{"n_head": 2, "n_kv_head": 1, "head_dim": 128, "vocab_size": 2605, "norm": "rmsnorm", "positions": "rope", "init_std_down": 0.00335, "weight_decay": 0.057, "seq_len": 2048, "doc_mask": false, "dataset": "wikipedia_en"}
Each number is 500 + 25 x the weight over its row's rms, rounded and kept within 0 to 999. Layers, rows and columns count from 0. Numbers have three digits each. The size before them is the row's rms in percent of the matrix's.

# layer 5 MLP up, 704x256, rms 0.2, rows 218-236, columns 0-255
103:528476515466484496483501527495458553459515505474490514532506476532509539477480491454532497455448501536494472518498516494517544531541480469508490466496496515517498513483516458505490513538496522496482533505555465479517531464491469529475481496512539485477464506470481493461510563492554508537552526490517472558486469473478510486490500461520476487589537468503474474477497482485487531461461495542507479493483519499471484478503503487492526554509502487504509527472507504496504483535497500490511501510450515463490488525527440489475511496478505497493506499520472480519484524508469511498516512498507482511521463531507486460477545483477491537498508498518536473491464491481511491497497488438478527465535515482489464484498506516530475508561534494542497481523478488514506494524509487
096:484509490482517532504486470461518495506478488478519514499515492463528483513459483513479499506467490506553506521526473510522552537490479510525523473515508491488460517473521516535471489508527522449489545513476516475488526517533483495478450496457511487492508521497485521473528488472504537484561474526463513514492524518487556511526465506515512509522501476493471486513467496511531486554511508483496445476501498515498521528534470502480554505517487466522496509527507473522527488520444537539505513491480508508486479516556505531500501466535549506489499476478459505535486499478545476532494493473459524490531539476475508547535481507518512483455461512509536465536496472522490480479490497544488494533553495481513524529470477453500522492525492428521490510505478469473496520553504501
098:509502462528525523509502502482505463530509511512539512460493538513524501503518521509507449516463505468482491502518496489488521494503491505503462511507513487535491492543538467496507485510515463502495529529537501477475471416516479457526471495504507498481517509520546515475485534539496456530541498547539471522502505534514495479452441484476501495503452507514471480523521497492458494485495490513496466515528532485523487523491469487495488472534504503485502514485519529482532516517514452502508528523505514490492543510445517519486515478513453484489507481466519487556472488498528482519488511529498504464486470526439506459481501491498441539511495497535433488513515527492464520534447565493522487538515483462511516502474507552503538511468493508539486511492461486489523536504488529
097:528523508491504498493450534484465515520510542491477485519488513524532500503493446510498528498518519499514519493486490504464503527454498463477476524512460535529484496492468519513470509450503475524501467543504527544499503502549485477514520492499471527546502493494490494509529540491465497503442465477525536485494514509468497475504510499457492489505505471459471507469493469462543516522480488519503537474526496492509484528513533480523473513479478466489489482504479486516484547542510551499526503501502480517490485517518471552507458440520481512493509494547504495473445541511508531485493445522518506438528449496467504503499501509501470533504504426480500534494506467527492515493498533489464502514503527491548518513499532503493510481487453492465530523477511471523550510440462518
097:449491512481480470448499523491517494518476511467490474504522504482505507500527443490501480513523479499485468525496515498523518517506470502481541485484492472490491511458468502556520511450501520481476495503490495501526471546504486483492505497477507458486448520500440535446478489532497520493477504497462495502477475507510536520519503474483499520493494466506516510492508519446461470505503528459505567493502525499526493498522521506493501488509457451566495493557525515540504504447449494491500512561507485461516490535517506505500482494467506497478502532434497501537528485466478539492527483487535488514467482487466468475484489503508473519452525457540479522493481515465529510497498471478514470490554502494489511488443520511508553544498505520483486465496528493461486496539511501
098:523476499509543517487494510536493496540485456503488509456473498509476465537519520502513580502502518410520529544489491506519488497468532504511485523506483514504520519527495474517493477504480502542518510511536480539470497517566525486516566487496479483516504501504490534497475488497469492503524443541513525482500532488471476498542454506501507509495533532517452466535502514552474475533488492492519514470472523496516502466508508504485513513525469503486521479448494513503505474497560508527500513499517494505489479516487492523537488528500497509497507552467480460525555534442501527503491500496510517479439495539465491515479455530523516487517521503524528513524523492462443501543543529509503526505493505530471475534513502514516503485474495481503509490473471521540523474489482521
101:514473470529480436533493487497529488478500534510482537497452471507509449466567514476492505512473478498522503495535467488476512464482517521476485521506481493511543500530474538515503470483480531510491501490506519477508510498488525491526525521466549436539513531442532489489472464534500482499451536463477509524518474496481515535493490498520503548484506471519456512503520542474473513501498502505475495452478489510482523525495520541505454491489492492503466507506487563508486497460424486503511458519481518490489488468484505483536459490524514514518511533511519518516505478489516520465516481496538470491430498499490464475495474505507522540509492539551500481507499485490509502514512506490493537543471475537474535516461466515508465514480474492476467488500505448506473512537491495
093:514517467497504468506463566509487543505508507493465501518497501489506507534528510502544487547436506493508523514449521493439501528483468503485498523474519479498539508474502540483488479487447509503492521524489491469526523480557509510498534475473520473502495476526524457512476490504495491490487483487465513495499471521513516482489508542483515494414491451525478491486461532467465452494524509480492515491487512519491487455489469489497472471500495512455514467497533494483488513508494547525527521491531486570549486498512518536536537492505519474465554517485477507505483565511519489488477511502461482523472478532469503484527473476539497486501523527496519504461509462494470521510474507471552507540490478520506462504543524519481492501538472467518465503491525514513473502475494493
099:574482552484454497517473506497519509526516534504525519485537537529503558501525515501484506496474490477496515487509486509509523501498556485486513474540509485474494537496493508528529513507499522511498501513495481534538487507503484492474495477536502521517477558489496518516509484446503503513441513512473501522491520486516509507473488481525495500512490461538470488546513497528555512460515478512498526511499496442473480511474496547474483529472509477529459508501482486508480491522522501499515459509509479479505491427520571415475459478502482509494484502507554506505487540510515498482499537500457519436540493517480492498505504482514465456481519502467505469519480503515477501542546467499486523495496484520556541518525500439496475484491505508490490483506506549489515503526525472
090:471502487473463498511528488501490543513531467499496479472512534506494452521523491498497468502542472536497490493492487488493491498535518476472478494528513498530494526498489524462466531486474498504439455487460483518514517488482464540558484491504520506476492545518501510493517528525457494520512523509506501474516490544506555475476537520530513540495498525469513510476538539529464507462465525494489497549486529492453507489499489494465514476486507479486541501504528520545518464547456491483499505524471434461504458554540489505489524512433509533439497494485498516547448492530509525477495544456507513490494474489466487527486511500492516506514486482524532507503477482520530491505493479508478497485472498483455495485528488459528445516526493515464529532488499469510488485516510535
096:463488486507545519516537532482457519456518511488503547490510538481506482543465474509477493441469522489532486498516503494549531482472531479529515508552496474530522509511501510504484505553545504412452543471483525524480478497529517514505492464452488491521508444481499471466540477479526518521504479480495522497492478505497544487521468529465515507446531455497541516480493508513489509540537484527510488466463503499513478470495501484491495564508475445496492493534458519542470543504471495497510496510490518512486475503511469498516480524490488492537495503517472545467502484497510531508510492542494518515488483517510492500489505503571531537511520493500479479518478487486520479441495472495561526514466513535491489492480488502490503494525504480530505504495524487521493492527529518
092:472513530493498523482504493485510496501492512506522493510469505478537528481482487525565520508458481544527489481525509525479479514509547536508571486527520482520491509524495488493499433548543510458514515517504508536508456521502476496437489487525494520460546483511429525469493494487521530525484488526541501532515471521494478498539504514472493452490480501514524516482469471490499495501511473501504508515503461477507511556480502493533524511485494504490469444514512529478521507506472452546439524507562550469490555493528519489528485480517510486503489519518506470497573513492491521497487470536484500535457550495537487486481473503496497498492484481525472494487499513508496494466445520500468516495493527511510446494489475498476507467497507530466489482535505529495489490515500476
098:523506462482501464510491528479513495518502490470461525503456499510467490458466495482502507528495509506492516499570501506515474469541488502516520498560458440495517538535503508482521550475472509504480470517485499493433510483536521476505507565493540501489479505502518508504514525537491471503468513493490489512521483505543508496521494476473509492479488524518518515486488468572469515513492491495476505520487524467470528532515433511488499497484474514468508497472527455498567474499480506515490501490480518508489487512550472486491488500557467498471504507468493456532495476448486473524547531509533487526539527475504491536516504490520541495482502526482546478502508547522471544461518501495489509519514505481466509539455503509535476478509494474473518500481525534517439516524489508
102:505500479466554507555476542514504495478497503494503468491468495462471516486494524504449508544510487489480500456505491547494485478504462491487467519471530512517507478496461495492568472491489488476520511532460495528483476540525488499532508489476498542505491513475517473463539531457534539542474484511485453490546507493535503519479487507468494503502542511495457487439481512516482499505503489503463478538529487493525478506546501536490502492497544451494524547453530555534521440511461510516520492525522491528515539493520520504509528488491532490496533535520486507544524546481491500508476475456471498523491499533501473549482518500480488474493497501445490506504504501490482489484457495495433525475508499496515482485494510499512510542508469523530466532491497535487527511469488516
100:484501484504496482482454487498490554460477481510501479488543465503508473480507506472543458515495477545496435486498489511521511511492508504536486491508502520497506510482523515466528490510497532477488490464512498503498519522495493477522506493485505515480531519493488498487483478501500491473469498467477424531461510487512488488512540495496494514519487507536496510522529527523432482499497496548522538483487505482499513522543524495495522500514489515519524464493519497482502501474493519535504493482494452500546477481522479510545533488516456508542515521497496558470513458510462507505540528463490495455496528505450526526440496532538531474528497523539445525498486496513535505484468518488480524483559508483529520479499487563492480473453462505533533564468508437538519496472523509
101:479525491495475468508503502486467501509513472485535505524490498561513478462527481516494488499504509528479520542483476519505487494471481536498457536473517421507483494511511507489504512514570522534505536507482506504476518494491511493509474467495463516507510491501479447471508513529523482492522532510503494457490492534485499515470488491459499502465520510501531518482534444517487429502488455509490502487505493537486482464506504490472531529510550477507503536520487488486572482522499524484488478489478491514510503540533497506511535500520547504548529488490536519515441492515531472479508482523466494509489509468494468521497478453492475469440447451531474517494468499509487506449499516499487513529544527513538501474539509522469511481510521584509487535511505514473497519497516467
097:479512502509519515466453500481487519489484505482498511502502493529485501487481524450513515512466490530480493515484545505522460500518489509454473508503483530523454503513507517455490483461511498511520437549445496493490519488508495542512479521526483499553490478478463510544523496478470464546518506477493550459506543511493561531497508533506509529504489500532546520516508478558482573528472447478465491544501518488518507496500501444513479492456518514467510527531528492462488445470497488449486488486498522489493472502521460476533460501474516496519503503519526444509490472494519509499490494484507509495458538574500491458533476498503496518475463501504516518520508512492490518459495498463535513511475476510525506523483478483480536506512531505501476501498517487510503537535469478
112:466546488501523484508468502541479486530501507546518476517520489530529498484456474532505487488486474508506502487526522508478545502503513456479544524498518517514499483526504485483468537489446513456485541509518498487482475515472493498464515493514535531536468510522483504480496529520469535496475469488484480509490518451500478479478493466535491503478543531506559510479512532478494463501548500456517518485484438484530502509534487499501515516524493497508506504480498509498491551502486474526461514458503514494501485503443528529451473513506511562507521514509484454509503505481478484523484505533514493504508504497465518473523570518466517488494485473452500432506547516519514490553552485527522471482484534480543484514478494480486535539485473509491437501515470504501547483523509504
100:484443493495504494512473537478516538521501520512494527493485492477503482498543510519560555478462486495517483480529516460538519530494444491521487495437505500520514507504501501513515515456529499471479464492487459526477547529556508486516455494508471479458485497509501522464437486487524552487442506494484484480478476521506507508458512497494518480450475484478468526536475539529484495467549476456506523437498497539505522471464479514502538498470526516535544516512475471485474529504487503500509482470483508481517509475502537482483500498506527510503512499495450537500558471503504498527497515487474492522513491506525456500499523481479535472491498505549495515524482469495536489494511524487476533495503504503477556504466487527470503565483494487506473515503498487539470534494502510
# layer 5 MLP down (transposed), 704x256, rms 0.186, rows 218-235, columns 0-255
105:533499506450451505505462551509485471465493527476540494496493509459499502459519494454530492482462512471579470462509490534513522468460495485488531487519508516480505456509519451513464511496493485471493507487505500497493469513475493481514486515487509531457517488511487517469528492502519513498515470476493504497517480490511500506498467531506488520486531501511456526504520480471514525508450503506514458494536461474495489436503533520510484528549446508464447500491497485546517538525506465502495461514502468535486475516538482493485522492551515512490452517489487462534524483494491498485461497499442496496527485496524521530485534468474503485515479512544482517494502514517509520492419503476473486471500539512521485482547471504472496563485526479518469490475494521474527515519512538
092:445507523535479500489427495535536492538504481488496515552502486498465504528473529495497479540491487462491499494464465503488477461470503497512495489480532468464544510511463521495499469498522461533499535510511489488476520508507473520460538518535506489463493449471494478500483508518521493432494490466512494486535495495487487520482494528509510496522465523509512468476521489493476528472577504492522513495507500483526519523460525494545503491499520524464558464486461534491514496468524490467442496519472492488505477501487512460484515475474484524493466492480512513460480533509467504523487541520516487506500500489487477531475522520542490486533510493524463512499516536499497508496440517414499486461484465485497493481465516482528523490491495510420516521497515515517527546487519496
101:492476522492510501470525529496530537497478472504463516514502491497495459489522503445517529496537499500473477450510503484510470459464505468508549510531498501505475461476505552511494477512512523500491495492478558473498514480494539475507528519484540483511537509489495449527477485530454494483496493488471498539507473495489510511475508523497464491534447502492459490468478506510481478521501500550540544459524556464506504496494511530472456558453523489517486496490498510499496510511451511517484493529531500508445493519543452520510510506513485499499516456517492427492549512501498488526501551461510490525472469517527491473511505542509548515492507468474550511511515492517533516485511510521465497571481523480497497464487535506473516512486442505491476478534515491471489495520489498
100:493499479513507498480492519525523504506533521480523518518477479515481514512508504527489521517479520503516531437529471484487494511537517502510489531516521501460503514562550517496500522508474488524528475488452519511506517523498499507496538485490546528526479460529462523526548538472519527566495517490475492523534527504475519523450473539516524521511455504465550516515511542519507463496452532491490475513541538473491498471522488509507479488502540567492468536526487507516518477508494513464502508520495484481499529486533498465509503527447504460536543499485557511511506494436515511516545491478485490520528482472511499496489515463441497504483491475505498529454503511476566474510454500492476470518465488478465507519509516526480493496541510511512513522546511519472490497471525519
101:460507511485463496490515503523525500492515517508485508483485490490497525514468541487512510523480463498487501490499532503487501498507512522499446446497539510532487494510471477491492531480500489517515500517500531486531507494496471497535490491468533487469474496548504485505501504521455489474506555494475489472484538453495501511470517485536490469484501471465524507490489527555508474527526503457505514500523476514513467524495484495516499489493485491489524533496489494471543506459490440531457487488519525498524493495480498487504498539505502490487505511577524509468550514491576451505488514502516471480511515510489486545519531473527509493529470507521492520527517457488494467481510469549457550516498490450456470444455552483459453433514523486530517466495526508553512493502461462
100:516499493522474476525509459512507525453511482530467526517449494502514493504454517481475495469492512473497484573501513493525467459484510532500487484534475519472492482497409491519504488474509467495474497517517497508499481445532485511502492503478504500509528548509504524520479492484489528517506474490485486517474521517515545467514497486513505465493551471487482509481477506477484515535516525521553540512526507492511459456539497499490465488521516543492496505509531509501514459464541497528517501494478490530548536499472471488508496481512514499512466467524510460479513503444553513475528520523504551500497512506483504544485533521483517475488513530488548459500490438533524527511513467527500515470544475520506499490521502492546508528507432489522527554526486531482495463471492490
104:503494513539488523477493506486516459498485469442497488502523518517513462478521477504514473529461492477534518484563538492506490534497457494501496536458514467523488503507456563485536465504492460484495491508489495484466496502513503492493524527514487467471478504500477509481477512555510454519452479493511516479522469516478499540518471497498519469474486504468464522481497498502537490559511543506511527449516465504504534506520544505536495487481513516472553474472487534524499519497469520501518498528506494446480513526511508482517470465524508486432502495531521545479484493476541488479560547517490514509509539541483473472490545491518555521519506515505496499471529478497514524461499524503485499549501448530520499521476515525500505484500497441528494509499529465522500493539515522
093:511456482506504484486532470511538474474490501470494487507533493486505475498514496510509531493548438500505453502513553515514526500513540527532505450492459501519498516513539450529480505511541468501509481458522485504436541498474533488464497469517508495515478483498482492501503488450508474465464512530490486517486499484484502479481484504520494500496512507495494507479497527518476510514478486503481500487500455447480520497505496545476536473509531462550488519490509512476533480497480509510483500465513547495521505517497455460486537562575478548541477507466503496482506494503498502491512484456511504460448450488484497510492496494503517481449528513504468549516450537497526456519492506508515469539490481507458537491474440462525527514489529535486506521492506494451503493522482524
100:497460524529498480463515503528501503535495492539421479515493482494522482508527503522544513499444462544499559563487500482497482491466480541467440474510487496499477483499491506484487456526510511508507503509467527493493543538489511527542469492501487508540547496469554486473486502548531535467502482453508514495472513490485534516497517500489495520499493514496484512498494527456502507484542500492523474534514454552512523503539513497514470491447516518507512518513468526478521528496508536474499495564520506543504498496511472527484515521473470520498537484476525500489484474513447539546472477526483531550493498493535502508485480512509517502550517536522501498472481475462493500495547494566517514505519523507486480508485510525495464501507524501516528496500537502525477538501470472
085:537491502491475494450535484487488497507536494467478511516499484478473488475470481524518513482454488503490484484495496484506498361496520493518522522494499509499514490524472489521481463516510472477536540555490434471466483508521514483458482496528521514495460482505469496493518445507515468396488520507521507491486506520515450519526465477524476532499492497492460500475501481484515538531494466516501515515498457472510532513503466484507475476504528509479509512469473499504499477484527502504502487511522517526481509501505537524526480516507516484512508502496471476475530508531508535513484463534469497485552453553463491469483506486520502475490506527510534492491488501444513490530521518460508510502502473509506523478490512488485496475484501458434515506528457532482497518514496488
096:454493538501510475539502545559462439458506464514515487506500504484466501494497483520525507499527512529516469541487455496501516519502504506520489485501503513492500496501524511467512501497514458504485494503469489484497472513533494518476483490515529526450435479476493466487496485508497529509465506488515481449508486504509488504452539506514468510478476455458540501477499463525507469494510473519519490484523505506521506480469471514513459482513475571532443520504463504534482539510504524525508474511515538509485464509517513505476498475507508485489488475484498513518514493490497510546516484505492467504491539522481515474498439508497486505531520495468518489522505542577512477488458501525535475476497474550584550473501480515478546476488506509543520480493466491451472500524536523
093:489523512526499527487488505512514531468455526504516525487475480499457465503493461469524500543497478499473473527438526492481493482479495512477493503482497568496482524484490479502508522495503485493501488496496545512521516472462508487542491494524469493458492520479516491487518460437494493487503488498468540445506527486507525505457530522496497479561527479531509504496497547546524489487487502539491499544459530514446461481492485504493491506506536509514514524498539507503511530511471532528522508526508534521489455508478464467477492546511516518523516504508480520475491495442558494473513518458478457536563501528489473545506509475520477523522516503546468500544502464508465516472525448518501451500472511489527511521484493460525528538511527512518535494493511499529478474465487486
098:477508516525513519497466522510481478440433526490482537474466497479509498455517532464480500490524493580514493511541519506499512525466522498475506481512467503534524459472468511495505491517500549458474486465543508520510451493469519508480506491483476505539502539497522500461533514512501494474512488490456520468467529524491540494514491529505523545493489477495513514500509520504477507486475469468484487512492505479515510488527565525495494467502475421544454505520507548509479502489507534526506495506517488502556493488471471512483461477442524518524495498491496485491441491504524532463523494513476495502458536496521512486537475512482498497485479520472536482501512471473520478521487506502572493457527503516497468481537489490508513533510479510547520502465489462488529516527517516
102:497510466543525554488549478506556507500493507472485518499496498472484510526516501488546533497492553501521505533498476488497499478524479505509469515488526555491547530532488490502521450504514563514506522517460520496487527507542492514479494514532472461483525514484493516528478492486508481543476504503498471488574515488509513523493513523470486473492529479507495457492510518509508533495483524485509511552528484505541525492518503553502469525560507533508525452521454506478508510532464444455514499527496480544469494516516503493473514473509539502549525476477484467510536507486518477551499503454504528514468526500534485519537513505526496514497518470505537518520511501520473515465536537498456545560493477540461514526502474502530457486504503520481507507505498484487481501489523500
102:501469517492516499507455528497495526543471489509510484488520502478518528520516506484539482463491487500485455479455466530488505495497498459503488489444458548532485524523517498517475489484539481490482498497478511492505468494488530481491490533542514478505516516495480539518513512503433535497512476477474485491471533516455499486484505492504470454530463524514507499507525523510487513501506522505468488492533541493532482513487495470506508512510521466516491508461535456497489500498523493481520458496426462524556526497477483478478519524534486499508511498514490537488495499476503505513524508532499501513511534537461542480483506489482524493480522517443489447546541517503492437497473470499444528532539476487508546480547479535553502462473490491486501551495560498488477492504512440
099:465503505499458492486523476491518505496474494539471489516520501503520520516528467502497507506514504483480547462476501482482506409508513470510508517504542503511531502507538519497496516500520500463495485507523504514520479505468496505522431459511528531536486547475518532550499494476505523503471533494513473478503484506513504507482466500504494510523510510475504493507445517469531546471495489502534511526479532554503495529515500531537477472490482534527533473473474454500507542472502516462507529497517502516439496506475506447446459533494485502516499497470496536563476498484546501536487446516481512484483536484496523509520490491509520518502526508485463466452510460503469538517499453524478536484493490493507518513468462484523497508518452493488505451467498494519491530462517568
100:449498512513520502508525533536524510511469497489510503503473480510506534459480512509483497516483472472477480472485507525482504419498501498497541481494489494508485479474542468507489525474532546524495512502497515504497529464530484499452560506473457518494489481495480509488517506464489471437548508484545485454463497524478510490508511499501557499518496527496525458485520483487475517524498507516488519488489487497491516503488486518486518523501523421485458537523479493496472533466473473450478488512483463529597481489491479471505508499551539517500514490495505495475485523506507507504486480574514529538498513554493506528528466510515512493501510539554525477482523447466481538504492522536503511504480461499489468446504498517499506524489517505489541523515510483514472504474494521
109:474493482478475514515517571508493518472507503509523474561512509511531521489519482509464508507486526523507496504545488476550517481469494502515512497475497491527476459470467513499480505509513523458461517475541502485474495488450459481458499536485504545540530495477527485479524482497455545490472499469471491476480464476511483474489519518499521506531498539489544496501476518463463502467522533472528541518523505522483515492492506504457490543508479497515467491496498482500486460479471510535455508497477532483464493501498542509523501470497511496487478416462505479490476482492508472531489473512483446513551498520533524470489442539486498516513487499485479457442492474500508529488531514514484471515492518508479522525461493459538490551459484506481502457527542514507530479502491501
# layer 5 MLP gate, 704x256, rms 0.192, rows 219-236, columns 0-255
100:514494521451514505487525530489487510447491522481513525485519491479470520477468457540467510440465529496521497547543532536494548485443503472496468494556509523557464455530518510509449514527501530518489496518523539502515489497508507535530498528560470494512532487509495452541507554489486467483498499549466498507501515501512491493562498490493502473574528519517528485481496481525517505511449497472518499509462525500510459510533481483461516514509504518489510510533503491497500518549518514511525491491499476511484515489501490484516494486491515471505519510508474529481534525506501521507505463504516505532501511495454548510492466476514520466452468513459519518531491527502551516488483474511530491503507542448514525546511500461499513478517523510508507502502538496545478493459494509
098:488483498514531470503569512478503493499449480500495461503502519511478540488519533502509482449509480523488506490512495483491493513498505503516530487537503507533509548503491488488522521514485473562535489485495528501519501494499522467513556512502508485522499496465548511505500506553519486468495515518528486535480510524535525502489510516449525546519546464454483457500451457512472534500515515515486521476493487487491519520536511481474484464527485523482503550526530482460539478506465535559500526528511525492455560524527445502479534524524491493534533528479480484545510509458489525538493519550507478465483494501527526520448510512524470506506498503483535514484470480481504516547458506528518488497515495514456469484519491550516518487487515540507518509503478455471510485528486516
099:519517507424516538503498480513503484467475454541498494491499477532516524505504483487515517459522543525525511497470477504491500511555489513511512520534490489492470526537472487507508460523496499467570511477483548490538471457546515467516497522518468468524480519480491478484470497446494495505525471542522541558527530501456510530544523518470457496521502479455477489503520467495522448502483506508534505481496480524482502471509539458547492496496509530495497502481499490521535498523471538477465537504510520504489516464521511512503502525563497459507491479539471481551509508480518501518543553547500486477516500488484471469523478490485507461489522510486486519491521493502516474556501542496467477531476460481486521491507516467489492521491522535533518526522498501497492507522517475
104:485467531519474489493526480480519541515470509466478497515501479522514495534519464497499479536550518524525520496479459495507513535525460485493523455510540511502486511515558525487492496509516483482497479487498479501512457517508472518511473493522518485471532502535461493466473509489523485527488462494505524468483523499515489512486485490494494482516528467456491514478489471441468520492512496534483461519509511528440504534490477441506459480482507520505467511467556482471475552466499495483512522498460524463515546500501480505464465476506532481528497567511534522505473513518476530523532502490505502531466497521470473522535524533490540510549475497492519540529487511537491545512496510508493482520484484513499519467486468556544499496484427465513516472510522530457502472527495529
101:452495525483444467505532491516544489472546536513487504520471543492514482414504476472537472525524519525531518474494479490509496468506507522508516520533500515499491502510531469480491551504404489502544464473527530452510475473487451533465463492491484509485503480477489480524497504526513507486482476514472474499517511486507450481502502518472479493522479513531538448497476523489540454552504564469504536510526484515488494542472523496511487467484488489524520486488488480537540502528512522511485532496522484473473489488502517479504462511511491482493509488510496487483454512484492483520522513501483510517467469481520565475476536545509506511525471476482527537503550510494512466527495526462486511492507531502495507488543531507506518505468470502493533503553496519512499507485493485
101:530511495519480478517539517505521487513520473492476468518467463418486489494514521481484513464585478456522468461496461491453535501511543538446504524493480502489508501505532507523505513483459517506564521485505490498494496489497475494468519532461503490513526476462529459540483502537532528495515521493512496505500461493507528484483521514487535498507530513510470470501463519500482537482478494463459508486514502564519505506478476485499492526491540497485472526510561476496470481480474476490506518507495549500498483506510474489493483510500503468527489545535506508474544487492569480502439485513527484484466489501508509471527490512461491513510518525504551500538496527451514487570508483480520471450486487519457500530502470511524495490519489485475501490483486471496477507494488465
102:484522509507509537467546493471486447532510473437487463474507511527488508510493480530459516496519530482479489493499466418536469475499521505518514504532512527507462503490495520538499521475501526504526504495528499508484491481508487473538487530482483502481517538473508550496482473495483500468504498464519508529488480496505523516497529505514487483498481549459481511511521442517510519494473499524489477538469502528474503500531485534469486472504516510530530538516516479512503431500485465513482469504466526487528478534476504486526452525501479466506477517506547529541533461498487551491515483478554479489504500499552494514504497515472485501494505503459529480496459538443539508487510513536503539498520474440505526495459498469529513531500555520534505492524448491494520483508468533
102:488516477480438515516480464481479468500556506522521479470518486498471487512488494490466483467547475503523444502485479457475520469448515538471483489525476503511522540476500483502485502530487464491509468494500489518528521484484488525483450522508482509536480520500528533497491514475482453491482476480542545512505508496494471484483469511529503483511485498474507465487497501511514516505496499478557510461488550508501474464446501506471500472512545481496516500472472522482513513479520493566489489548517512525508438492448481516488492486461513472490496505475513539494490518509489478504493534535515496520493473533497466458511460497528451501482516512484536532455502549510456473480485517497562556458511530475492549508482521511499509543519489461491500480528539487523483505535481493
104:510522514463480531517505496446538493470498488520502511515491478483545485489514499510507455484542489527512476498466482468505477483498513506479527510515502523517471512479532524461501527505534540498495472438483559489521493510519510452535556510486490494535511494497528479478502533464465496527521493484508504428515506501549562494487513536530510502448496523521516522480458519503510460471492513484471506496538519477472469468515490510518506510458499455496510491506485520531511511533531475531493481475497468517477453534474509491489509494458500510486516436552519523519500477535470492491521546506532485465440502535516467494442505517491520508486502520505493519525522494494494521466502463516492465485511514513471466515525487455544459524502514554510468492487527496542482479470487499
098:479506520493473549530513484519476498496521478510488472536501483484510513505467509507492495487517522488501503458462493483514549535511521482488491543505496477442502472540494509530489477509525558476497495517503520513469486476524478522510445514511534510524480485521522518505505478526490531500439491511498473483496487461463468462494494545522466474493493496487553517485520482534490499553511496507527506485481518517499508483518533552493490497509464503475492471444492508506550506500506513510509532540518508476529549482459534527489476491560491440544484518493499499500461521491516512488480477448478477514516524520477483494465441485475499506508518457512483483492447491526546510487519493464474551449493479515541510527527501484456473480514459516476490540511456491502524549523493468
098:474454521523554483505483493490575516466445490497496534477494468522474523511494509472454514511478506503519499474473518505497486532512523458469515475485499529501487537506539486513513489518458505488495502465528485493490509543521497519556489498474471491493516512454479521475474506492499460500505466471491508457483547463471516451474502503496523465518497479491485501520497549475519470527479506483488495513533557507516509448518515544500484453510495536522529523507515543517542530489519546484524462514491509485495514548518530494486484483475522481468501489520476517543525466483528504512507481468551484505508504517542502497496542473497512539521501497522481497534481483490454491475500476509484450502500475475517514486467475434540517517476520519440518529490508479537517469468465516
097:509475541511457519480511556520484534481545495505508478504524523503498478517467501486521501505449507540476545546491512504510470489516493534518511507511464459457481510510510478497519489487484493479493547540506478528530517502490449523497446508514468511519475502531464514518463483478498464459499513482503509473473528501513537462515482516516522468487512503464480457506445509510489503487462511473500520504508509456489471527482516486455517488544496533531483499508514516502505480512491509501473521544525530507462465514489472496498539506507544547480446523457489480447510525519542490518486482497514526524497425471471498507522500534546467481499550508518522506466512483500494515513470519513510505491526528443501476493496503489507484510519495457466512507547481474427457500480531511
102:516522512515572515531523509534512526467518495546529476499498525472501468510481528516496532506518515480511504497499541499481518473512471482526473502542500521505515478501530501519530496522505448482522484507477506519503472508484474506520465488498529509503479523489504465507506513466492490493537513514465475522491526512496532516502532491480461485527529559546504509459486494460510469542535489530512530466543490534493495473541505517494475521582463485496512498493458497480508526502535499504514564516492485483531509496512490516533453476536483522441506515495516482427510540503444503502506484485537505507494512525489555508529520558514524470495502496515502508525482497501497467469459498502440473494481505511485494456489514467559504519480531476507456510502495540518502544480507460
099:483494553539488485493510498473505442477479493509539489526471483538532512451500549473482517524517516497443555492483515490494537525514480534523499487483525505468525512532479479528517502512480531512518500501479484486495500521481525465485538513488470501535497479476526469477461528426484473481502520512483500527519475493495549499493438483481503494491545475519525565475487496468534489526542525487501521521517525509502486497502510500487516477455508440475552497477479467495491518490503465503495518457455534480489487505464511527476466526472485492500494513490512512472469504496502458497534485454526486462446521488541499491571470488518451507483493517509491481502516544497530487467469543532494510497525512541499534511517508524482514516555503483505476472488492526511514492528505498
103:514475468495496536490525475480495457493526487454472472520444522484515491465513517506488460513541488473473526502481489518520501517489521537496501459504497528537496486493497530489504524512505475516538525457509524497516500479489531461529509500488470530488501488508483474466503521472505500517530502509482450543522491515459493487489493473544480548516521538521500502493525493553510513504466507504490520519456544514499472489499533515458523487503515502508509506534461494566435495484467485506519444501517476571468476480499511506480512513554493516504485502541479477487502460494533476451535490498489495476535506500468479484504509552463462492489518497479520516507560497526506465436491544461496543506509527523486484448509520524498522494461543531525478498501507499496468494544475490
099:525505495496472503499486487442505498531506460519461490482523490463499433528487482509511483492486495474503452501522497523496510512476484493468511532469510487496486491527535545499462519497555492519457513462482502525468515526490465503541533508495525481477520481529479502484520518522487482507543508532501514450506511509490528489443482439502484484524526484479498507545494502509527484501549470545518493431462510490481457507510494504469499512519472538505589494487456562522536517484542486510490496490526493515449529497531509467529508519518519508511493469501458509557464482489501492484506494495480501507498511516558490517515513519532512485472461538499525496498504547508525473509543540509491496503528495492527473493476480528495503520549501455459488523503489503519462480515504535
105:476477511524484508492535529511497531507524498514500476519482472528485520509502454550450492539474513541514532484471490487468495509508485483535507515477506515479516482512502512524506525492454541503515476498555498553529450536500460508507534473536503517502491523478521504501498530485474510551500519508503507484460508445489481485459465523513490499479500494499532483483477525507473453515526525488503482515445491484506498483524510512477529485541469565508475495490499530485477494495549491509479506506520484534502485513470536485475439499481477499519512545523510533508422476509469522506494465504501499495509506533453498479483523491506483444508520506472456437448526515537519508465493450484504467484512528460504492514451489479461512503460506506479503491513466453497547521518490505
100:490507562490504493504537473491555495497489496480503468515478524538492508514523483496481507471507501503507497482467512504518488553514517486470485506471497528469513478465470496512504489521467493530477484496505503488453525487522489507473444534502467535473526493486541477498481516498497507541470490493500468505464442504507451462504536489494460498525495545533521483452495520498519487507540498500457487516501492462473494496544473506493515488529474541527517485522526457520521469498483527500475494517482543503474558530482492467550503477564529544503472491543479528514521478523495538503529504487466488510486486468504493488478520505472497521517538534497501525483495497472500524485453490509470522507526486530506519491459435503522557472541550507485478489522552515485493548467453485